Part of a small language model's weights.
Size: 18 layers, width 160, 4 heads of 32, MLP 640 SwiGLU, vocabulary 4096, 8.33M parameters.
Architecture: RMSNorm before and after each block, no biases in attention or MLP.
Each number is 128 + 24 x the weight over its row's rms, rounded and kept within 0 to 255. Layers, rows and columns count from 0. Numbers have three digits each. The size before them is the row's rms in percent of the matrix's.

# layer 11 MLP down (transposed), 640x160, rms 0.123, rows 602-628, columns 80-159
106:124136110132120141114161124123114121118100096130160131110135118090171135169123128153122138118103086101146121129150096090133109114097153114119124124102120143145151115140130085137167164115112141147135122163077124126138147152124127131150126106
105:114094116096094084148127146096103143074106119132151123133121115163099141110155124154121133083121154137135099124151095140119135090085115135118126136134139126146095150146091135143133127140099124148147156115117150121093169154103121107145129144
108:148115123130153158139142145099121142115142106109121122074112139108160119151170095113137151114118177122169094114104114144166098131104155162129127107101103128107114147105174151139159135095152109093126116126119107129117183084205122073139092129
103:127097121153135204139075119103113148110133127106143134146101150087132108129142115108165106122115148127119118167170093116154060130135107132134107130114100165119116124127096121116147156104148105105122167142107148111145109107079121137131138137
113:084143125148099068144150140118140146133133132164143153104139091138099134124120165113140137125111100146139094152137139146146158112088095196163133145097130125103170106127109151144117171154125115101120101094114121114136123103154103096151103150
103:099136123082132145124138127138130116125138129178094107144113124120088099100133144132120185118133158129142128175090127118129088113147135134129153100125128129134145159119147123119126129111138134133124140138138089145129142170094166098110133084
095:101152130134132138100099123152097183141078123126160110138150109130137143160136164121148135161145161168144118144163130071133130115116083140099151091130149134078163132163137130125147128114118128103114096166163153148111132144140121097112118122
100:096158112106173083129173171121142125072132187121131090079151149162099133152131143125120111096100107110132124150097113143125136159142131172093127153157165156090116137108116133099193147134158130131140107155134070086157102137104114118145114130
093:104147101119120136109133141138126085139105131125103159166111173127156147141130144111154119116094186118128133161105112125126151154124110092190159130144145152091129118121088076117127133119138129153163127133132150154120143168134141190123162121
099:107141124122127150129125115108101123129141119145131151102099146152119096097149130160100170181145150123157149130121142167131153130095160080157118145154150138145131109129094149157109126139146145122181117192168157138140159070074096117156083114
099:128153072150128118120129109075128128135133068105148129144157131153122116166135111138157139100166119098141116153177128105116129111169110143114144104137166167085166146159126096132107115145100129120141097074145112129145128122159124096147114099
081:149121124159141108128137165124136146130130144150107148171137149105148108134111098129093166060117124149105129151124135150091136141144099135104139105153144118102120115137115152137116168123122105119126130132119158143155121158157120104145111102
086:130116092125132142112105106102159089102101114145150134144118119082123129103142173123144127133103158127133129165123127173173137122104128101166094096129115125139144172090165167129154146119122097094150111134130153121113128129134140143112121102
100:135109136140134135098108130157097111112161124158118159122059108137126133149155086118137149113112109154115160086127115129134104125155170110118101134159144120192126153160184182103161140135128128107143099154123144112136145160124149103115154177
089:120143163099114163156123088170114117123154147139115094144098124117146117138126171070133099174097149144117183160109136098111146110186076126125144128136110156150155127174150149136106146126136095119136166136119118084118107131104141145131156138
105:136119138140169109080107098094121107129099126121067128124132118095109098102113117117152104157128142133149095129130134144132176106109128146157169082114080150146078145147131113119124136131151137113119093129159115153084127078153141063128138077
091:148131144143170120112149135116151179161128153123138099099167090147125102105130129143100122145160133150125135129115151078136151134141139100131138133113104065105110116089141102143126156136132154147105157139136094107127143135155134127131123111
087:134157131129114153063149117138120123124167105148172156106106124118092140154110138133116101122093100127094094127142112104074104148174184112115080100123103148105139095114135133134141157162126133126118096102116159164121116138126127109132111102
107:124151149113143132142139133133119103123166170137165154119106103094149110170084107101128116128121134101122151075163132063101128113107141144103104113107128114145173115109143113156111080126154162134140120078135079137127144165141166085110186114
097:099127121147137141116127117127163127109082148091127138115134139101138121128145117129136164182134189149115122107110144130136116095139090140168126136119158142189142127182156148141154145101092129148177159117146169109118161135137093140108125140
095:100120158148183141108146102098113181131133102124072119119106148137098134143126145125162149141150083143099139109114143140111132099087110097111126110161142095118083083094132139096120138116152114143109138166048150091165136116134136101137151115
086:166122118128113100187100117101119131141099175130126130105111121129096125143157141118145123089119131115152147122190190120137114143154126087132136151116099111139148138126094111119137113117101137129154108152064135092135117161126119148147090141
101:108162102145114117115157153145098093109131139110129106098151119151138150124110152140108158155123126127147119136113148084124142145132101110118112128117137105118125120130151123150150158127153135140134106094168125096158114112177153110140124186
107:153103134146079119109130123108106147100146138120088126126134148128114085138152118099101122136131115089090111103123150151147175100129120166121129130123096095123120098104164150116144115118167164161124097149141142111111138133140148171160117115
097:088150145143139148103123109116110127084173091124146153147173097136130131128125130141145160091154112139135100148115126113146131125141125092126166134157115188147122142088181130136156103153141124157140110086134100077106125117157158140173150158
103:153101128097141096140075108153143135111118119158112160120159133144124148154127153166108082122142071116119143177124134091139161135134130094111147124141106143150101166133123109129099147123127113106131179130098143127142162098116139154096137151
098:133145148135142131119130180144093094093084152124158110139099146137115124134126131132114128130145151173095115111085117119149094117142115110098117094155148112115104132069171082147106158125149181141138099077135103099130139114114087077103157122
# layer 11 MLP gate, 640x160, rms 0.163, rows 603-629, columns 80-159
101:156147125128150091129159141135153132178112093098097090148091165150120143093133120191115101148103097167092125100125152098137127144101179104126121121131178138089147142148136147122137133146111104126124172116133134115126190097125125172134110117
104:177092108114148109133155125111170165101131108112123108129126104070083099082146134156141111095151188146107110131128122152142152157106091121124111113118126149148122109108142141115113125117164160141159103169153094096129146135164105105118119118
099:061134133117100168113160129112130151143113110152140122153158144113134135108079106144127104166114131167127151149134112169091095126155103125116085121099104154136110153121104077140165152129115151111145112124115150150098149132120114186124138137
099:145102112119149105168086136094109128163086149115119152142153107126174127107136129134170118152153077115087134095136080125086096083121131135144118115108126126166169174123078092124136107130141105155139176095161112165127131135123144135133137084
102:120083093141103119152122085125149107128114151143154187137124108089091109110092067108189095121087119141096116160153127117133107127140151115099137103119130106141121142108139085127124129123155121089155147111157128103104084137132111129168089080
096:121144092118152115130087129126160106128158148102149161130142123080131120080091105114079114092116119113111125147096137142090088159140131102087121090134096143108122135093096114099114122135111150105113152124195122147123107113109092115118107158
097:134171145108150144145093168117119093110093163109145135124156130144097148088159165152097121093089138124142115109101143188166166066112148109102119114140147137137168133160112138125125136124133099134132135146128152118185137093166134087138143114
103:173120102111137132117090081093119139134136156126116140159087123102118139162149120106157156115084152124140085133151160144110130135148113073130123116120146138101124146126119175090167160107138151116122086111141147159139134110130111120148136097
100:162104118145108100111122134111137075091163148091134132170112120086160152171106083123147094152149122099101116172110097130153115111145098134138072126160119135138141106124161083123117113166153110101092091122103121153136171137102177137095126134
098:143154175121159085138151092155121119117117134135126125145143129120129185066129131055132137143166127134086128172135125152156119119160108136110121148098133109105137160154162094086125120117132142108139133119127142127127125126126145139153101147
095:090143132158133109152201137125124129132166080063145157122140097133110131113118114130168138154132139123158091158096133113189110158133138109124094151119101134100126136133112129109106150135152185109118104094163128134117131143099138131102145158
091:164170069123115131128104133161174097054156150143156128132105146128123169137105150123132122101142107121081125096150113103142161108142095195130125166134125121101132161122142136135117157138117108131103147144101143176138128161166115095155142125
098:122147119118125147128124127104125183181151116081111088136140146118143088126112182094157158118136136131117109136125123125160125137092091162115116120079150103080188129099136076150107136158101136164189125134139116150124126097140095151138130146
099:156124123110117119151119121080124161149150102070140160101161106099155129112156108199117120104135160171127159120088121128166128114126157148117130122147133140165126123189115137111126147135115127099134119117125096133100188146142152093102145116
094:157186124083140108127117146119101132122050096101058144117124119126158089120100134145093104098150129131123107128167081121156136092109134077137102103124116142132098130105088128161122145104106122139134108108133170169109137081177114118113116134
106:165121139115101113115132150141154116148119126129112127175116119151117111113125151132143109113131132156196115106146077114129099127152133161114124060119140166127165132156119129127066085101128163102160147116143122168122140110115128155143154173
094:114110084132148108153122139103139087125110146119102090134169109122145102138127157137143153132155184173164125134117081114179160108114139136139167134126103120139136154116105104114103091091106146100164139144124115100124176138131134125162114152
097:178123144166123144125112136129185169097147074103139068137131123142134138098101096138145105098124122150117139142128118136141095134164121125147138110116149101112162157099094125094144116150127169129113114111162076111132170126137132108169127103
100:104108115116132133141088146160141140166091137089139151088131062135162156149130117141103119156104165152125122168134123107129091119145128104104101124114130148155119141133128130150109102153131112132225147121140114136105152126158108103109109138
091:092196119128123149163137101139119109086150141071115131111092136083153117108118124133125125145153120130100158143120126076124138159162108130130118077135095124079132132177161137135151099142144137136133127095132139104181158116147149137097122132
096:151124126134140155140136125123132140157135160131068125094159138125190148122129115111134160174117147077151116137155153094165137106133111113128121165111118120130146120130136079133109161109154140100124129143111167059102125171139108070144095088
103:108169156115130101087148114149072157135096165160137096120149119097146188092155164117073113110110125141094101135125140177148141115118096125111110131123128113142125155124112118150090108117121126107123125146118087137087107128129121117081128120
085:095157143096160091142153155154139108154077095127147133113090113159126160137127132127137142110147138169129126140147112136102098142098144107138110124108118137132138148129112119119104125164101085074138159125134088141124105098139114133112155177
100:093119114134133128091113139103148167118107086099136104133152131084097168120141122152153157114096099140135100145109135150156078132161102169124112157127117132146083198103148146118129140129129157087111176126105098110126133136110141115167114124
098:151122149123132093189112125152141138170097152138113129177195142165136132110133125163115140149098141100090166119119120128141129143134114121098098134140105094156133101093106082131126098158141130115143135154135095122103183098117114140138115131
103:137150131146148114123152106168163141140121139133103136119153102085141110117137154117116153139200137151118139139103098118146152121150107119137152109041112100156130096187124142158149106161139181111130159135132158164137148099105130146124098122
099:134109086068129120122140137109116163105150129156093143110135125133112116097162128135122114070128164187167123112111127170141161095131121141131147155130087124102142125114078154132152099103150129138127123104128158153122183138144126143101079068
# layer 11 MLP up, 640x160, rms 0.164, rows 603-629, columns 80-159
103:144104099135110112088133114132094130126125107122149130152117130116110099179081122109147148094164147088152143147120137087104167116152100151155114121137089124121097173089115106149124105153114111156095165122138156133084148142161119127157156150
104:112135118118147071116112142114113091100124084096154113178194143105137118109187124124125096172133104121107114088101164075114128108123157136150119121104119092135105132162112098121088137119109140106134098130119130118134141134156153144132123133
101:179132135082124150113148143139139157122118122120110137132111149113142084117128122135149131138160099090099119173131105080128146100123136155126112110149123117128119109159133152136171193127111119134096143133155149114160116122155133173160068155
108:134132098139101102156095096139095115164116132137156137136107131144134152143117144142137101110168093113122098158111088121159126132131151139142139147154114123128141148096125108182111150140102138107103040135105103145133125102135108102146157151
098:094134135144140182152145127145122085192161085097145141104103120124170165109105140122116150135124114119086118139107091133153104127124103093142097127132054127128134117107140102171144087123115147128112138133122138157125129110151138134134145113
101:108150156146114120128123161116160084087099139152128137157179156100124125130105124084095122123111126123132140130151165117128126155131102095069138125129165095106159114139135124144132131151127134130101146152138096135153136115109152107118096138
096:103063170135095126164082099142105160138088124089167092129104119118118112127084104102163120131154124157118110124140102109142160116153159090118145135133133101157119145113129101110078130131145102131155151163106179148130148077112122105144100130
093:141111166162139105137126141115144110101151144132137118150117107149120113113136114111104140135157069115090161103132162192134121110133141117100115108111096123155109095116101135112120123163121115140114121141093133126105122138128157114175159118
097:140155123105088066137108106129111124120130113090131134137125105104124127155094126077153157110119119136115088058160115111120112094096101127110169108147134103124144111089111136113119117135154132083126138148151091165118143115129155100135132094
099:105148117136117075111155151083167110096145112136137120110106136129123119083104103129075116108112127135141066106155118111132129135118172124098132152149119179138126120124103089175148109108122143117178096149107122127148113133114138093116147146
089:135138099108120129153096131143162113142104157104135114091111099146125130099136133127151117143155141139152129108126122105143161140135169159124160119082125149164110109115137137136125125103175158105143107174132096120102103136130127149107129131
087:115133166102130108117161159163132169161169153110106110119117101166117128142119092139104115081166110141124172070136150084074099170159105143097138140129150151125123117139096101124123143150124137156112109101137129145176115150109105145169138129
100:119145120134117128129126151118155105124091110130122103139157127181103124094135118116131113110160100123105093135184165110113126153168111145129137150101157161126125116175098154137153152148110120142127083110127137130153099113104092149107132167
089:111125118092125147085103140108115150112129120096160135127103153108133162123140112138102113097158068112149115134154118129142118182162118147146133136132121152145135150120084108170137083118105108130084117160091151109175159147133120158150138143
103:138125130134160094131078126139151088166126172161100127090128136074120124144134139149114123153118155116112138144139124113138141109204136158144120113129103120114119141102133138138088123110106143100102132111133110190134129093137085086135097110
100:067100146138105154102116155151126115152129153156117093189082135153160154119104087122103108143141155110109124143171128118137128148128114138115080151104147155116126185144112111148131119105152130141147128110141123120106148150112111093149161143
092:154124084143119124124097157129155097108146129143147121112110161145144123115109157076110173087180118140153147119139119118173156150078098127175148124094133094132104138116145134105157133122113124135125139099136130125147108117112154164121133131
113:144107104120155150136141100071146120142150164125131152146141089136152129154144125089123138154137117145097122123159109140136124147108154130114109136116121093079156132158152114134141096115144167101079131121152076134132106104133173117139155108
096:121129099138133130109134095112098110134132078110160158126136118076151137156083108134122132098146147124090120154145107108166138163134101136154133116132152128095172150150130161099152086170093146094107139110079154140115115102180078135129145098
091:108139190138123139141148106133134123111124186090149129097110110122136153105149100142163107144116166112171111112152082072110125141095172155120105147140122137126106121098117114160128095109104116155142111140151136086136077119158112119178088106
093:128124096121127160106164117125163137107134104125158144116120111094156142121143142151133121168133107160131118156119099146134097160111102167169091123153138150122090125126101153131111097137152109118102167092124138145139078124111165145144151112
101:158146077128124119119125097116141127135180078171113099143141168112151160135101134114133141106158169150082150100134122105103103139127131133116151121147148144121088144131105150125154137144178145135100110148116130140082128135167104162095153138
107:073152160099114091124142125116107129133088108136124124079092116156121109141139124098117150142137134106105102136138151148094164093143159128124108144135102103131093133113156138127137160140119127123126098149138160113075139153176147126083122138
095:131150098140136087121110174146131155134127144096104171176093128165100100155139117157125112154104125126090146105118182157161117068083167125115132137140141131115194103154140124086128111141106113114143114160120103142128169126118147106091146143
101:131125140111126106129085169179116129122096135103114154115114138118199123128153114169103119107139136181105135135126121146171166112118100136152171099092113146189135137120157136116113143113121092148147075112072143152131159109118107129123105153
096:141163124144161094145137125118118116119109185131115178115132136110144115092138093122100147131111100109096126145146102118151118092162175110165121132130137113145130151125108106126144166138136168156106095123136117118152162157102157128099176126
092:138117111146120127150088115126101172145141114115103093118121090119082102101111155127145147145064116111124141168106104122164109108158135124091106080096147196129152118069128147145136080124101157147156090107108091084137116136125103133108194138